python train.py --hidden_size=512 --beta1=0.95 --lr_head=0.00915 --max_seq_len=1024
Each number is 128 + 32 x the weight over its row's rms, rounded and kept within 0 to 255. Layers, rows and columns count from 0. The size above them is the row's rms in percent of the matrix's.

# layer 9 MLP down (transposed), 4096x512, rms 0.179, rows 3585-3598, columns 0-255
size [ 99 102 114 105  91  92  93  98 106 101 101  98 114  94]
[[108 111 109  61  95 154 117 142 128 154  65 120 156  89 113 180 121  65 168 137 105 115 102 164 191 181 199 150  94 108 119 130 119 149  44 130 155 138 148 124 115 158 150 198  93 106  82 119 109 161 132 110 169  93 116 112 135  77 156 130  52 156 156 154  40 100 174 134 111  56  82 129 138 148 113 158 145 134 170  96 155 151 104  93 148 136  76 156 137  91 187 123 118 119 150 121  67 106 115 146 183 107  75  94 123 117 183 126 160 128 122 171 135 118 189 120 142 114 120  73 117 116 165 117  85 113 120  87 104 130 157 126 102 148 140 113 130  96 154 101 126 115 109 116 166 167 114 169  90 101 123 143 128 157 138 167 129 158 128 122 195 127 132 170 149 133 189 131 158 146  95 172 114 130 132 136 101 113 129 151  95 132 160 141 140  86 136 143 123 180 182 123 156 121  89 137 148 105 101 138 134 116 155  36 141  91 166 140 129 117 147  69 135 153 111 155 102 121 138 108 135 132 102 118 185 115 106 115 155 123 151 127 152 154 156  66 105  69 163 142 162  61 117 159 151 172  92  91  90  65 142 164  76  46 131 133]
 [113 144 112 135 142 160 116 132  96 123 116 125 169 189 126 111 147 134 135 110 160 105  66  75 151 131 122 127  87 128 128 141 113 118 133  86 113 127  92 143 139 133 156  78  96 165  60 147 127 112 141 124  72 164   4 122  83 101 120 154  65 148  92 172 133 110  78 117 164  35 134  90 119 136 199 155 125 103 153 139  92  99 118 144 138 118 115 142 126 102 159 146 140 173 164 127 147 155 140  94 182 110 211 114 173 124 144 117 108 199  88 157  68 143 189 125 114 113 173 170 151 154 130 148 156 145 144 127 106  78 142  85  77  66 154 158 122 126  68  97 161 139 176 111  99 175 196 186 131 147 138 183 178 148  85  95  88 108  96 185 156 129 141 136  87  79 116 172 119 134 140 134  97 140 149  70 122 143 124 181 109  88 145  69 139 166 146 104 158 118 115  87 160 100 142  99 133 129 125 144 196 180 102 123 127 136 116  97 185 110 116 196 143 130 124 104 137 157 164 122 128 111 133 177  64 159 111 159 145 119 146 147 160  86 115 145 106 133 139 146 129 161 132 149  83 121  92 154 129  68 138 141 168 190 107 143]
 [114 148 168 194 165 143 141 123 103 148 153 147 106 141 128 115 159 101 141  69 147 145 155 130 134 155 130 149 129 131  82  75 132 191 149 140 195 114  66 145  66 137 196 172 125  89 178 114 129 141 146  42 123 158 185 123 124 151 123 157  80  63 109 160 135 130 104 168 109 129 165 124 106 110 126 113 129  93 146 137 144 116 135 151 125 120 114 121 138 118 102 123  93  70 109 166 117  61 143  77 179 178 124 103  79 175 155 130 207 124 103 172 138 111 123  85 107 180  90 122 161 148 109  79  98 176 129 177 137 190 114 200 110 153 178  63 113 120 122 159  78 138 115 100 127 153  96  90 116 107 129 126  97 112 124 120 198  87 136  77  73 123  92 111 163 139  90 125 151 128 207 103 127 120  64 103 152  24 141 184 143 136 127 184 153 101 146 125 160 158 109  80 123 106 126 109  99 135 106 124 114  90 112 126 136 159 138 160 129  92 141 127 113  79 123 179 163  87 130 121 137 125 114 100 109 176 154 136 145 147  84 145 166 112 175 120 182 135 148 150 110 124 113 125 143 130 113 125 105  92 189 168 164 129 171 148]
 [116 121 161 122 129 117 129  90 131 174 173  95 152 146 118 107  95 173 172 150 100 147 142 104 139 207 150 122 114 134  94 171  81 108 170 121  90 124  87 110 143 173 102 107  91 144 146  94 163 140 165 119 153 121 128 102 118  78 108 118 119 115 141  96 162 128 153 180 140 118  74 100 108 136  90 110 193  54 127 111 120 145 124 121 118  76 185 183  81 144 104 153  98 150 136 130 181 101 154 132  97 173 115 102  84 128 118 148 126 114  83 112 135 152 180 123 126 129 114 157 153 116 149 129 163 189 113  86 136 167 164 126 116 119  78 142  94 114 163  96 133 122 215 145  88 131 117 175 134 153 134 112  96 178 109 137  57 128 148 137 139  95 123  93 178  96 139 106 183 149 140 114 128 170 123 153 114 157  82 119 114 121 140 128 144 138  91 152  89 130  40 138 100 110 108 183 141 175  79 113 163 158 146 116 131  70 113  96 127  43 103 113 145 105 104 146 145  96 119 142  40 130 128 103 148 117 171 111 151 138 121 146 134  77 115 116 134 158 145  81 111  93 128 134  78  88 147  92  92 144  72 127 168  97 118 107]
 [104 146 107 137 162 112 110 114 119  99  46 156  79 159  54 121 104 173 209 134 149  89 149 159  77  93 118 152 148 167 154  88 156  89 106 138  78 129 125 168 110  76 132 105 143  88  92 154 155  98 103  95 155 145 135 134  67 115 181 143 136 143 133 164 117 131 195  72 143  56 135 139 125 178 108 147 127 150 143 135 138  96 127 134 131 141  86 162 161 165  89 146 104 174 150 153 103 151 128 137 153 119 159 200 118 135 145 123  88 135 163 110 158  65 173 102  83 115 152 184  97  78 118 111  93 131  97 142 132  95 130 106 164 119 167 135 139 158 130 126 158 122  81 119 144 143 100 107 148 173 177 153 119 146 110 129 120 168 114 140 184  66 118  88 124 129 132 109 141 150  90 162 139 111 137 118 160  74 154 137  87 111 133 152 152  30 150  72 115 155 103 122  99 131 119  50  84 145 124  63  95 135  80 121 140 151  60 109 144 174 116 141  83 142 143 113  82 190 164 164  90 132 156 119  74  85 154 159  80 119  82 149  94  87 148 139 162 145 129 110 120 134 125 170 174 127 166 136 118 173 136 137 159  80 150 104]
 [121  91 122 129 123 202 141  98 119 176 116  95 144 128 113 157  83  93 162 106  49 100 127 153 165 156 117 141 102 104 114  29 137 102 119 107  77 104 118 122 138  84 186 178 195 129 117  85 168 131  76 151 149 171 113 122 131 172 146 147 147  79 162 103 144 137 164 129 145 149 139 127 175 149 128 119 124  65 152 103 146 119 158 112 172 141 141 116 177  90 149 120 102 121 177  83  69  44 114  88 148 131  93 127 111  92 154 117  79 119 135 150 163  96 127 134 205 106 131 105 169 144 122 156 182 132 107  73 120 156 160 198 155  84 118 116 136 115  81 114 116 170 115  75 134 152 198 128  98 187  97 156 148  91  58 155 105 109  89  91  99 132 108 156 104  31  69 144 108 186 136 133  83 164 113 166 107 129 151  74 169  91 132  89 129 146 153 148  88 120  86 154 177 146 140 133 103 116 146 152 119  83 152 105 120 167 145 117 124 159 112 151 170 110 111 139 111 135 145 166  77 146 104 162 109  63 113 123 104 130 152 191  84 141 206 110 197 129 157 141 172 121 118  50 167 123 190 182 121 105 158 141 145 125 154 146]
 [ 97 125 168  74 133 120 162 111 125 103 106 113  57 137 134 129  86  61  68 120 167 119 130  96  42 113 129 195 106 149 130  88  79 114 106  93 207 115 115 148 169 109 182 136 112 156 148  88 143 118 126  92  86  80  96 181  97 105 122 156  99 121 127 160 128 126 101  90 156  95 165 150 187 128 127  91  86 160 154  90  80  92  78 107  66 173 191 141  67 189  92  98 152 100 145 178 124 180 158 131 134 139 171  99 129 152 115  87 112 102 170 124 131 107  67  86  68  94  87 167  68 108 115 125 112 139 105  77 191  95  85 146 152 122 170 146 125  93 114 138 122 149  96  74 141 180 123  93 113 150 138 110 105  79 122 135 134 146 105 153 119 139 162 156 133 149 129 120 107 134 115  59 141 121 147 148 138 194  57 174 160 150 148 111 109 172  85 135 137 124  86 134 101 153 121  91 102 186 120 204 183  62 127 113 154 140  98 109 126 121 168  82 150 161 146 109 107 138 102 124 162 130  98  85  81  83 138 145  84 137 138 131  22 101 109  77 104 124 104 169 106 166 134 115 164 124 147 111 202 146 114 120 160 116 150 124]
 [142 175 141 189  93 116 153 129 199 114  70 147 110 120  87 113 129 104 162 127 119  78 118 111 173 130 156 132 124  58 146 109 167 100 136 107  73  90 172  74 186 198 131 154 113 152 126 135  77 118 151 148 115  90 168 148  91 172 144  89 123 153 171 186 110 120 146  97 126 184 133 137 104 147  84 172 102 168 125 131  47 216 131 109 135 142  96 147 137 125  82  98  98  94 177 124  98 116  96 153 136 111 171  96 116 178 128 169  24 178 106 181 184  98 167 103  56 131 111 123 128 140 149 131  89 160 115 156  64  82 157 111 108 162 157 114  78 139 130 136 121 170 132 160 137 155 184 140 137 141 134 121 127 121 123 148 184 157 195 191 133  85 178 148 167 162 106 202 120 144 131 133 175 133 136 180 185 134  84 149 157 125 186  74 108 168 119  99  81 118 103 163 105 136  95  95 150  81 141 100 143  94 106  70 136 125 213 123 167 173 118 155 130 179 155 147 175 171 143 142  64 113 124  86 124 148 170 165 117 170 136 115 125  90 122 177 184 146 135 114  91 117 128 137 149 143  93 116 139 131 199 101 144 109 110  59]
 [170 156 101 185 171  63 163 140 178 112 124 108  86 177 143 116 126 144 143 139 127 175 135 178  91 153 156  88 147  99  89 100 134 164 144 136 145 158  91 136 162  84 146  99 142 150 115  93 144  76 126 122 109  97 119 154 148 126  85 110 141 147 131 153 119 137 132  89 107  57 107 118  56 170 164 165 182 145  97 172 130 139 150 160 123 124 131 185 148 147 134 142 116 129 127  90  87 105 137 140  93 141  91 174 161 137 172 125 138 157 106 130 156 148 154 149 209 106 125  71  99  71 105 112 172 109  84 130 132 142 148 216 162 135 169 126 121 155 122  94 143 112 124 179 110 133 131 182 176  85 121 166 144 109 106 113 141 137 157 120 173 108  87 127 168  71 119 101 137 136 171  73 119 133  84 112 126 119 102 122 126 122 114 205  92  86 112 139  96  92 144 158 152 151 112 108 184 140 149 134  70 152  96 121 118 133 107  84  84 162 145  99 131  87 108 113 184 167 102 131 105 112 100  63 103 138 115 119 106 144 119 129 113 170 106 112 112 135 185 111 102 129 162 120 153 134 184  91 126 155 103 137 134  72 109 110]
 [144  95 117 112 115  62 108 140  51  67 127 133 125  68 196 180 110 106 192 219 123 138 142  86  96 173 119 146 171 149 155 114  98  79 104 100 109 101 171 184 110  96 176 159 172 117 154 179 137 168 156  70  94 138  93 101 115  65 137 148 114 139 162 146 134 113 111  62  85 163 169 133 127 166 116 128 165 129 124  89  99 114 136 142 110 113 101 106 125 180 121 150 179 102  96  52 147 142 121 104 156 136 153 129  80 159 129 111 165  50 105  91 145 153 100 103 165 181  86 179  89 144 200 154 139 144 121 123 128 147 113 152  78 170 132 124 116 117  92 144 149 152 104 144 121 120 154 151  50 210 118 130  65 138 138 110 118 123 129 122 129 188  97 138 183 136 161 120 141 143  76 130 118 152  68 196  91 159 195 135 120 101 142 122 165 110 152 124 123 116 138 106 100 128  42 124 144 129 164 124 148  90 120 116 132  80  95 143 102 108 145 179 134 104 115 168 156 143 122 109 186 133 171 117  75 117 135 167  87  84 109 174 102 136 164 145 141 123 106 119 141 124 115  99  60 147 141 132 195 129  92 150 192 109  79 116]
 [169 183  99 103  93 168 128 106 135 119 167  98 135  90  64 136  99 191 121 113  60 176 117  86 163  82 108 126 161  60 147 143 145 116 163 117 156 107 153  96 128 106 172 122 132  78 159 153 141 185 164 176  91 134  99 106 148 155  95 144 124 124 142 134 107 145 157 147 111 138 190 116 149 135 137 134 115 135 114 150 133 128  98  91  99 151 181 100 116 126 143 138  37 103 171  66  87 165 178 149 100 109 126  71  99 145 175  51 118 167 172 157 153 129 135 114 144 138 136 126 120  82 111  87 145 122 109  79 183 112 134 178 184 170 138 149 173 133 110  93  82 133 139 129 128 112 145 110  59  99  89 177 172 105 160  60 172 128 101 129 145 108 117 138 150 105  78 127 110 153 105 118 121 104 120 144  76 119  88 119 143 129 127 110  96 150 126  88  95 165 170 176 138 131 205 148 189  90 168 166 154  90 100 145 139 122 106 143 139 104 129  78 136 107  70 102 134  22 102 136  90 180 152 127 135 102 151  73 129 163 139 136 112 123 167  92 105  73 102 121 165 158 168  86 138 142 141  84 149 108  95  93 123 127 148 130]
 [137 159  98 136 162 123 110 142 161 122 120 132  98 109 162 121 128 120  98 119 144  91 198 105  73 149 102 103  80 104 125 126 124 194  98 115 166 117 146 139 145  92 139 102 126  76 123  62 140 160  99 135 132 180 121  77 130 124 150 152 100 128 132 158 165  97  37 115  66 144 128 111 140 104 113 116 100 127 136  80 138 142 112 128 158 105 142 134 146 104  78  99 152 153 182 148  87 142 112 207 136 112 166 208 138 151  62 135 135 127 243 144 169 105 122  41 131 140 116  90 136 131 163 177 134 200  93 153 144 144 141  69 163 110 129 136 128 119 129 104  63 103 203 153 144 108 101 131 123 134 145 120  76 118  70 166 123 176 175 116 162 177 189 103 124 179 154  90 123 180 155 115 107  84 166 187 148 179 142 130 129 164 105 166 142 187 100 144 131 147 125 127 166 136 113 187 128 148 197 127  63  94 127 120  93 175 191  77 159 145  63  96 144 148 165 158  64 126 163  85  97 112 120  62 114 112 106 150 119 158 136 132  90 117 146 118 160 106 175 135 130 171  95 105 106 148 167 155 104 171  69  79  84 176 135 141]
 [131 123 130 131 157 113 118 134 122 135 148 181 132  96  76  91 141 151 166 129 122 126  82  99  83 157  76 112 122 163 170 148 201  84 158 122  83 161 159 148 124 107 131  64 107 202 130 136 127 126 122 136 118 158 119  56 132 183 120 105 133 165 101 119 122 169 133 203 103 129 151  82 115 119 151 125  54 151 170 128 133 100 148 102 114 111  93 159 127 101 117 142 106 116 170 145 125 166 171 108 156 148  93 106  74 113 133 144 106 153 138 223 153 173 155 149 158 117 130 104 111  99 126 191 174 109 112 100  86 109 180 191 108 149 114 140 149 126 101 123 135 142 175 186 126 159  97 130 121 115 162  50 156 109 165 103 104 112 150 145 125 102 162 111 100  72 110  89  52 162 147  68 156 135 117 139 115 149 164 177 154 141 115 146 130 123  92 111 137 110 141 134  89 109  84  70  82 112 129  77 127 140 117  89 117  51 102 134 116  92 119 118 180 140 160 133 139 103 112 126  81 182 172 163  98 115 130 119 163 183 108 140 185  87 110 113 122 128 148  91 114 143  82 128 125 169 105 109 129 217 121 123  93 136 119 168]
 [120 114 132 146 110 105 109 111 107 109 152 102 130 102 141  86 141  99 135 155  50 135 137  75 112 129 116 109 131  79 125 106 130 130 128  81 145  62 190 127 117  92 174 176 148 101  78 162 120 125 153 167  99 112 154 133 132 105  84 141 139 162 131 105 133 121 183 107 106 103 118 163  80  93 126 138 166 138 136 142  82  99 133 131 163 152  88 127 124 129 129 153 142 133 141 144 115 131 156 133 161 168 153  88 131 140 153 106 122 116 120  89 128 123 160 106 102 140 162 109 113 111  74 120 199 106  88 157 124 129 135 143 140 140 179  39 147 131 194  89 131 130  95 116 111 114 102 144 121 161 154 140  71 120 156 139  93  66 164 100 139 168 159  86 162 126 114  94 131 111 167  91 133 194 107 157  65 170 119 110 118  43 135  64 116 213 112 144 146 114  84 137 201 158 149 118  94 132 161 106 151 143 120 140  77 156 160 141 129  62  89 119 142  71 122 136 119 110 156 119 203  97 124 140 128 141 109  39 173 138 105 124 133  87  67  96 121 104 147 132 150 151 182 111 143 159 191 154 143 183 150 142 104 127  88 130]]
# layer 9 MLP up, 4096x512, rms 0.178, rows 3586-3598, columns 0-255
size [104 110 106  88  93  88  92 106 101  98  95 117  96]
[[110 104 134 126 125 102 120 145 139 170 179 145  90 140 128 114  78 143 136  92 129 134 159 129 158 136  98  72 113 135 150 171 183 138 121 115 117 179 120 169 143 124 140  69 121 110 133 192  52 141  87 139 102 156 179 141 132 124 142 132 153 127 104 137 150 152 176 184 142  72 199 181 135  96 137 140 123 157 147 133 185 149 108 158 139 135 125 166 131 106 135  93  91 104 129 157 133 205  84 121 192  97 119 106 175 112 132 163  79 150 106 131 142 101  99 135  42  84 126 141  87 106  94 107 106 131  77 156 144 157  82  83 116 147 104  70 126 101  69 143 119 157 132 137 156 138 137 121 106 140 158 153 125 175 111 129 139 192 140 169  65 121 146  43 125 126  21 199 105 112 110 138 151 122 155 138 102 153 148 175 132 167 133 141 207 114 111 171 155 132 166 133 149 108 187 158 182 154 127 112 133 167 182 122 145 133 181 189  77 120  99 128 143 163 135 118 131 140  75 115  84 134 149 124 168 123 103  94 105  61 108 137  90 139 128 124 106 147 139  96  60 178 120 134 143 103  89 131 164 141 114 135 161 151 156 133]
 [109  98 154 137 101  79 161 100 229  76 127  71  77 137 120 165  89 173 152 102 163  75 215 137 178 129 106 147 155 111 132  81 136 152 191  83  71 103 145  97  97 154 144 142 134 131 129  90 160 128 116 101 159  78 171 100 147 106  85 192 210 126 130 110 139  86 172 108 153 149 148 122 144 165  82  81 114 160 168 129 109 137 132 144 157 154 109 104 167  85 184 143 118  56 136  89  43  90 118 152  99 139 170 125 175 111 112 165 149 129 103 159 120 173 181 125  84 178 145 144 130 174  88 148 108 138 135  92  99 146 105 144 132 136 145  92 174 102 143 137  88 104 151 192  93 178 149 127 147 106 114 132 109 152  40 132 110 165 138 110 136 120 122 109 108  95 107  55  86 143 175 156  70 145 102 104 137 150 130 173  91  79 128  99 122 105 129 142 147 117 104 168 162 117 113 171 119 107 153 136 192 103 124 100  31 142  77 157 145 100 121 125 131  41  95 137 186 186 121 137  64 167 134 110 131 164 147 137 132 117 134  55 149 108 142 148 140 191 118 144 123 131  98  90  96 141 109 140 121 124 142  68  99 109  91  84]
 [196 123 108  92 138 167 134  92 161 130 167 184 192 150 146 133 126 143 127 134  84  92 116 178 174 110 174  72 164 137 116 178 190 161 187  79  84 137 114 131 131 139  89 133 150 112  95 110 111 164  91  88 111  86 110  94  82 113 131  93 172 103 124 112 173 163  74 145 117 106 122 183 133 131 113 160 115  99 133  84 147 182 134  72 136 156 182 149 163 167 167 158 123 148 158  68 184 155 103 120 129 165 105 213 155 102 127 143 135 154 174  95 143 162 137 115 117 135 120 166 159  43 126 152 124 127 151 183 124 144 135 191 162 134 119  79 120 138  49 133 100 145 109 137 111 109 130 167 116 117 101  95 172 148 153 219 111 147  96 135 152 104  99  73 154 128 141 155 153 181 106 123 170 122 111 178  76 143 148 174 113 149 140 109 142 127 133 111 147 122 117 102 116 108 113 172 121  98 103 159 146  95  81 104 177  98 116 131 114 174 102 131 129 185 137 160 174 144 182 155 137 127 149 178  80 147  55 120 124 217 105 166 124  44 137  99 109 124 155 124 118 159 159 150 141 175 159 151 108 183 130 106 144 135  92  92]
 [ 83  95 112 119 147  74 133 105 138 123 142 154 128 131 212 166 127 169 152 133 148 139  94 128 166 138 106 107 107 147  82  82  89 122 132 131 197 136 115  92 108 117  95 168 106 145  95  90  90 139 144 185 112 166 145 203 160 123 139  97  75 166 110 135  79 107 129  71 129 130 203 124 112 157  97 115 116 106 122 202 111 136 153 126 104 168  93  88 104 150 117 118 169 116  84 101 131 199 117 121 139 178  69 119 155  85 121  99 181 145 126 176 117 154  67 106 205 156  87 154  95  78 109 107 166 141 150 127 121 138 142 131 155 155  95 172 162 145  63 126 127 143  95  81 157  79 119 138 150 151 129 156 177 143 121 116 133  66  72 196  73 114  91 134 111 184 195 123 102  98 208 126 138 178 152  96  89 101 101  96 121 132 124 141 145 115 168 154 144 118 123 126 130 110 166 142 169  99 119 126  82  90  79  93  73  73 136 157  87  89 106 149  95  95 113 149 155 160 133 130 167 114 146 157  67 220 110 133 105 123 148  97 159 119  86 125 156 131 122 176  68 186 139  63 133 143 133 142 105 120 146 143 150 135 112 142]
 [103  73 123 178 189 121  19  94 161 114  82 145  77  81 133 123  92 154 143 103 168  81  99 101 113 134 165 109 187  88 117 137 107 109 104 165  98 157 102 157 199 126 124 139 128  81  66 154 142 185 132 109 182  99 158 138 113 121 200 147 109 164 113 135  79 188 129 158 120  99 118 114 122 123 128 117 147 208 122 131 121 129 132 145 143  93 119 131 151 118 158 143 125 164  70  88 150 134 116 115  60  79 144 185 180 173  99 111  96  95  60 105 149 139  86 184 191 151 118 166 154 161 132 143  90  89 180  69 114 120  93 102 166 161 117  90 124 134 159 162 104 124  44  90 115 104 140 126 150  90 126 141  91 160 151 123 165  98 100 127 135 135 110 164 155 125 155 102 152 107 195 128  84  71 160 126 108 168 112 185 114 120 126 114 134  95 130  97 168 147 129 176  85 141 106 130 164 109 150 149 115 152 106 161  71 135  69 141 108  99 147 173 148 127 125 101  85 113  79 207  97  61 152 116 116 128 123 132 114 139 142 124 166 156 114 128  80 152 164 123 117 163  70 124  61 128 157 126 144 160 189 101 149 120 152 106]
 [107 147 141 134  99 109 124 173  81 168 121 158 146 140 146 135 166 129 121 173 135 149 180 116 143 117  83 125 149  84 139 107 136 138 140 102 108  80 109 162 124 158 159 117  67  97  80 158  89  72  78 160 148 173 212 119 129 198  99 116 182 153  85 127 100 163 124 116 126 100 116  95  99 144 137 116 101  84 116 109 114 126 108 141 135  83 114 158 192 105  91 144 125 106 120  87 126  89  96 146 117 151 190 112 196 182 151 153 135 150  83 121  97 110 169 105 112  97 141 112 161 144 135 141 123 166 154 110 100 201  61 140 151 100  70  76  97 167  92 154 110 181 133  74 177 115 131 120 103  94 116 168 176 143 104 125 112 130 130  77 149 186 141 150 161 122 146 151 142 156 132  81 114 123 134  55 128  86 153 125 110 142 102 113  75 132 171  46 121 209 116 130  75 112 141 113 190  64  80  73 131 166 128 152 163 118 142  92 152 125 127 148 112 113 165 140 158 145  85 141 151 163  68 132 162 114 139 119 131 149 115 162 191 109 187  90  83 156  91  97  91 106 105 193 145 162 127 120 106 169 187 153 118 141  91 167]
 [178 102 126 150 126 165 152 159 187 119 138 164  99  99 134 140  57 148 117  59 182 105 147 127  51 142  41 104 180 173 164 152  81 105  84 134 171 128  93 117 193 102 154  99 109 178 100 125 181 171  74 111 116 136 148 126 154 216  90 182 113 140 128 135 122 139 112 121 131 119 104 129 120 137 106 156 133 171 160 160 173 114 168 152 165  84 158 186 159 177 136 189 175 118 139  89  67 101 153 111 117 180  99 150 170 178 173 144  92 112 146  77 112  93 133 119 101 168 191 105  79 100 106 129 156 110 123 120 126 159  99  88 115  69  95 166  90 159  96 180 157  60 115  99 100 159  94  89  80 100 158 142 111 133 159 169 126 166 124 119  93 134 136  79 127 127  99 139 151 151 139 178 121 123 166 168 159 143 191 109 118 186 167 154 200 147 140 133  72 128 157 116 128 192  96 120 150  89 177 105 149 175 106 132 145 127  80 114  69 178 115 128 162 144 104 157 147 106 165 152 175 197 170 113 168 128 129 137 141 118 131 123 122 182 137 108 123 144 156 118 163 157  93 125 151  91  99 148 143 115  99 149 109 144 177 142]
 [179 142  85 137 121 200 113 185 197 100 132 102 112  95 181 108 145 138  93  72 138 175 127 128 131 184  68  94 157 118  56 135 159 142  86 142 128 128  81 110 214  59 111 121 135 154 115  76 177 192 170 156 113  64 111 122 120 187 150 111 149 132 118 105 135 141 166  50 124  94 121  71 128 119 141 161 138 129 153 112 129 151 124 160  55 128 126 139  85 143 120 109 163 167 138 128 158 133  95 150 141 166 139 130 125  77 146  84 155 122 104 134 119  81 126 109 164 182 156 144 160 146 102 102 129 123 116 125 140 167 139 113 157 147 108 163 158 112 130  90 100 157 132  92 130 133 178 126  94 110  94 170 121 149 127 187  94 181  90 115 146 120 160  71 162 103  73 160 124 110 120  71 110 118 118 129  93 161 152 150 132 165  95 103 124 115  80 106 145 130 125 161 106 123 143 150 114 123  47 168 123 136 136 107  87 125  84 141  72 118 142 123 131 150 113 138 183 127 132 160  89  94 152 167 140 129 175 101 195 129 120  71  87 125 109  81 102 131 133 152 103  75 144 116 134 124 119 137 138 118 163 127 146 126 126 111]
 [168  96 123 122 167 143 127 104 117 118 175  85  40 135 151 146 172 116 192 122 177  97 160 124 158 144  92 142 169  99 186  11 104 140 102 168 103 132 169 163  83 107 154  69 102  74 144 103 152 150 122 104 152 122 177  99  94 127 104 150 134  92 133 124 172 123 111 141 135 173  93 168 142 102 160 153 143 149  44 150  87  80 150 137 174 100  93 116  76 121 141  87  95 142 115 138 104 116 147 172  97 141 147 173 155  90 119 154 149 139 177 130 148  99 125 128 198 154  63 159 104  69 151  91  94  81 106 100 117 155 135 103 159 169 125 151 207 125  82 141 113 125 129 170 115 182 118 138 109 138 113 152 143 135 144 145  51 100 113 193 121 138 120 138 105 185 179  76 119 128 138 133  76 140  84 164 168  57 178 128 104 147 107 133 143 154 167 141  88 121  70  82 107 139 133 108 143 149 161  72  79  73 127  81 128 114 170 136 116 107  77 148  93  94  93 134 152 127 132 117  96 116 166 111  88  86 130  78 167 118 110 140 128 179  60 132 138  75 120 172 151 108 173 160 171 132 113 171 118 158  59  91 115  87 142 177]
 [107  92  70 147 134  84 179 102  88 124 133 106 123 131  96 150 190 144 124 125 142 135  41 120 103 143  76  87 106 177 155 110 111 107 186  95  87 200 158 124 131 100  85 156 149 166  68 111 114  82 137 166 102 178  86  89 144  79  34 174 126 173 106 190 104 145 146 155 123 115 169 162 129 103 148  85  95  99 126 160  79 122  68 181 104 125 144 148 155 151 143 127 101 168 108  96 149 142  69 115 135 106 186 154  96  49  74 104 156 120 115 179 181 131 140 182 116 136 108 131 163 132 105 136 181  96  91 105  53 161 118  90 129 130 124 155 101 138 103 119 151 124 117 135 100 171 156 155 120 136 111 111  82 168 182 113 156 142 147 132 112  91  91 155 125  82 101 148  49 169 146 122 108  76 117 135 158 134 104 141  86 156 158 103 114 182 118 175 104 162 198 129  96 150 137 131 248  92  68  39 122 164 127 148  83 159 184 119  69 132 193 119 135 143 115 146  97  73 208  87 147 125 103 155 134 128 108 143 104 126 183  84 121 109 107 141 106 144 150 146 158 176 141  72 124 143 114  98 132  84 143 164 117 122 113 112]
 [109 104 129 119 137  81 163 131 101 141 140 129  95 133  88 168 104 129 131 119 123 167 114 143 149 129 148 141 127 170 137 132  95 134 153 112 142 143  90  85  83 104  96 150  72 147 160  86 111 108  68 124 173 137 176  61 116 168 104 140 104 183 145 154 148 231 188 104  88 133 109  82 108 132 164 138  99 110  98 115 119 128 141 128  97 114  83 138 141 170 188 153  97 137 160 119 144 132 169 147  77 167 103 125 107  54 122 106 212 103 137 141 146 148 138 126 118 152 165 217 108  91 127 132 153 138  68 215 145 135 153 153 136  66  92  77 166 153 142  88  71  99 165 132 157  84 165 129 122 114  98 126 153 121 157 157 179 103 188 123 119 208 120 153 127 157 161  93 158 109 136 140 126 145 108 105 119 159  87 146 136 144 127  68 129 147 136 162 128  92  82  99 140 116 156 189 137 161 133 123 138  96 110 171  97 195 163 167 132 127  59 156  84 170 154 101 126 158 174 128  81 126 152 173 140 207 140 163 187 107 105 107  89 115 120 164  76  57 142  86 132 188 164 127 172 140 137  68 183 159 143 138 141 107  90  73]
 [128  95  87 133  53 175 148 192 101 132 169  81 115 127 108 136 134  62 178 140  85  70 138 133 135 104 126 167 121 143 124  89  66 166 111 145 101 132 160  91 123 111 145 136 159 126  79 135 133  84 145 152 138 126 157 142  91 130 166 133 140 144 176 155 153 142 174 169 174 174 105 139 182  94 177 131 145 139  97  93 135 155 123 133 144  76  96 113 148 143 188 109 155 157  83 126 101  99 121 100 155  73 144 106 153 108 120 114 130 140 144  96 135 134 135 163  72 118  97 163 151  71  96 100  78  76 143 124 128 142 101 163 106 159 170 134 188 116 128  72 136  94  83 167 119 143 112 164 128 166  92  86  91  99 166 129 157 126 128  69 104 112 150 139  86 123  99  36  84 114 133  85 142 124 150 142 109 160 148 131 151 102 106 127 147 148 134 178  62 157 111 152 153 134 167 170 111 114 151 167 174 121 148 157 156  78  74  51 142  98 115  93  83 152 138 133 166 157 160  84 181 103 104 108 127 120 195 122 119 129 162 173 165 160  36 114  93 140 115 171 144 149 151 209 152 122  57  92 103  81 154 111  59  82  85 138]
 [173 122 118 147 131 136 116 117  53 107 145 101  50 130  83 162 183 207  82  78 115 154 100 134 152 169  93 105 188 154 110 130 138 131 137 158 117  60 147 184 156 121 127  75 117 121 108 124  69 118 115 151 134 132  63 112 147 191  73 130 138 153 142  57 157 119 133 144 119 172 122  89 121 126 117  44 100 153  86 119 110 200 111 160  98 111 160 151 127  40 137 149 107 113 141 135 130 175 142  95  99 146 114 113 140 154 187 151 144  95 147 164  93 171  95 186 113 112  98 143 158  95 126 154 143 132 112  67 104  83 126 148 101 111 143 109 140 148 109 163 123 123 131 156 211 128 141  67 137 166 113 127 134 127 153 184 129 135  87 123 164 120 127 152 157 151  69  94  55 165 132  88 144 120  91 115 114 103 169  70 105 157 178 146 126 136 141 113 107  97 165 100 133 174 148 176 112 101 152 138 103 206 142 201  92 133 140 132 112 143 128 129  82 165 149 142  98  95 138 165  89 166 154 165 102 157 139  88 159  97 103 120 150 107 124 128 138 137  82 140 138 176 208 154  96  88 126 149 200 112  77 177 118 202 182 143]]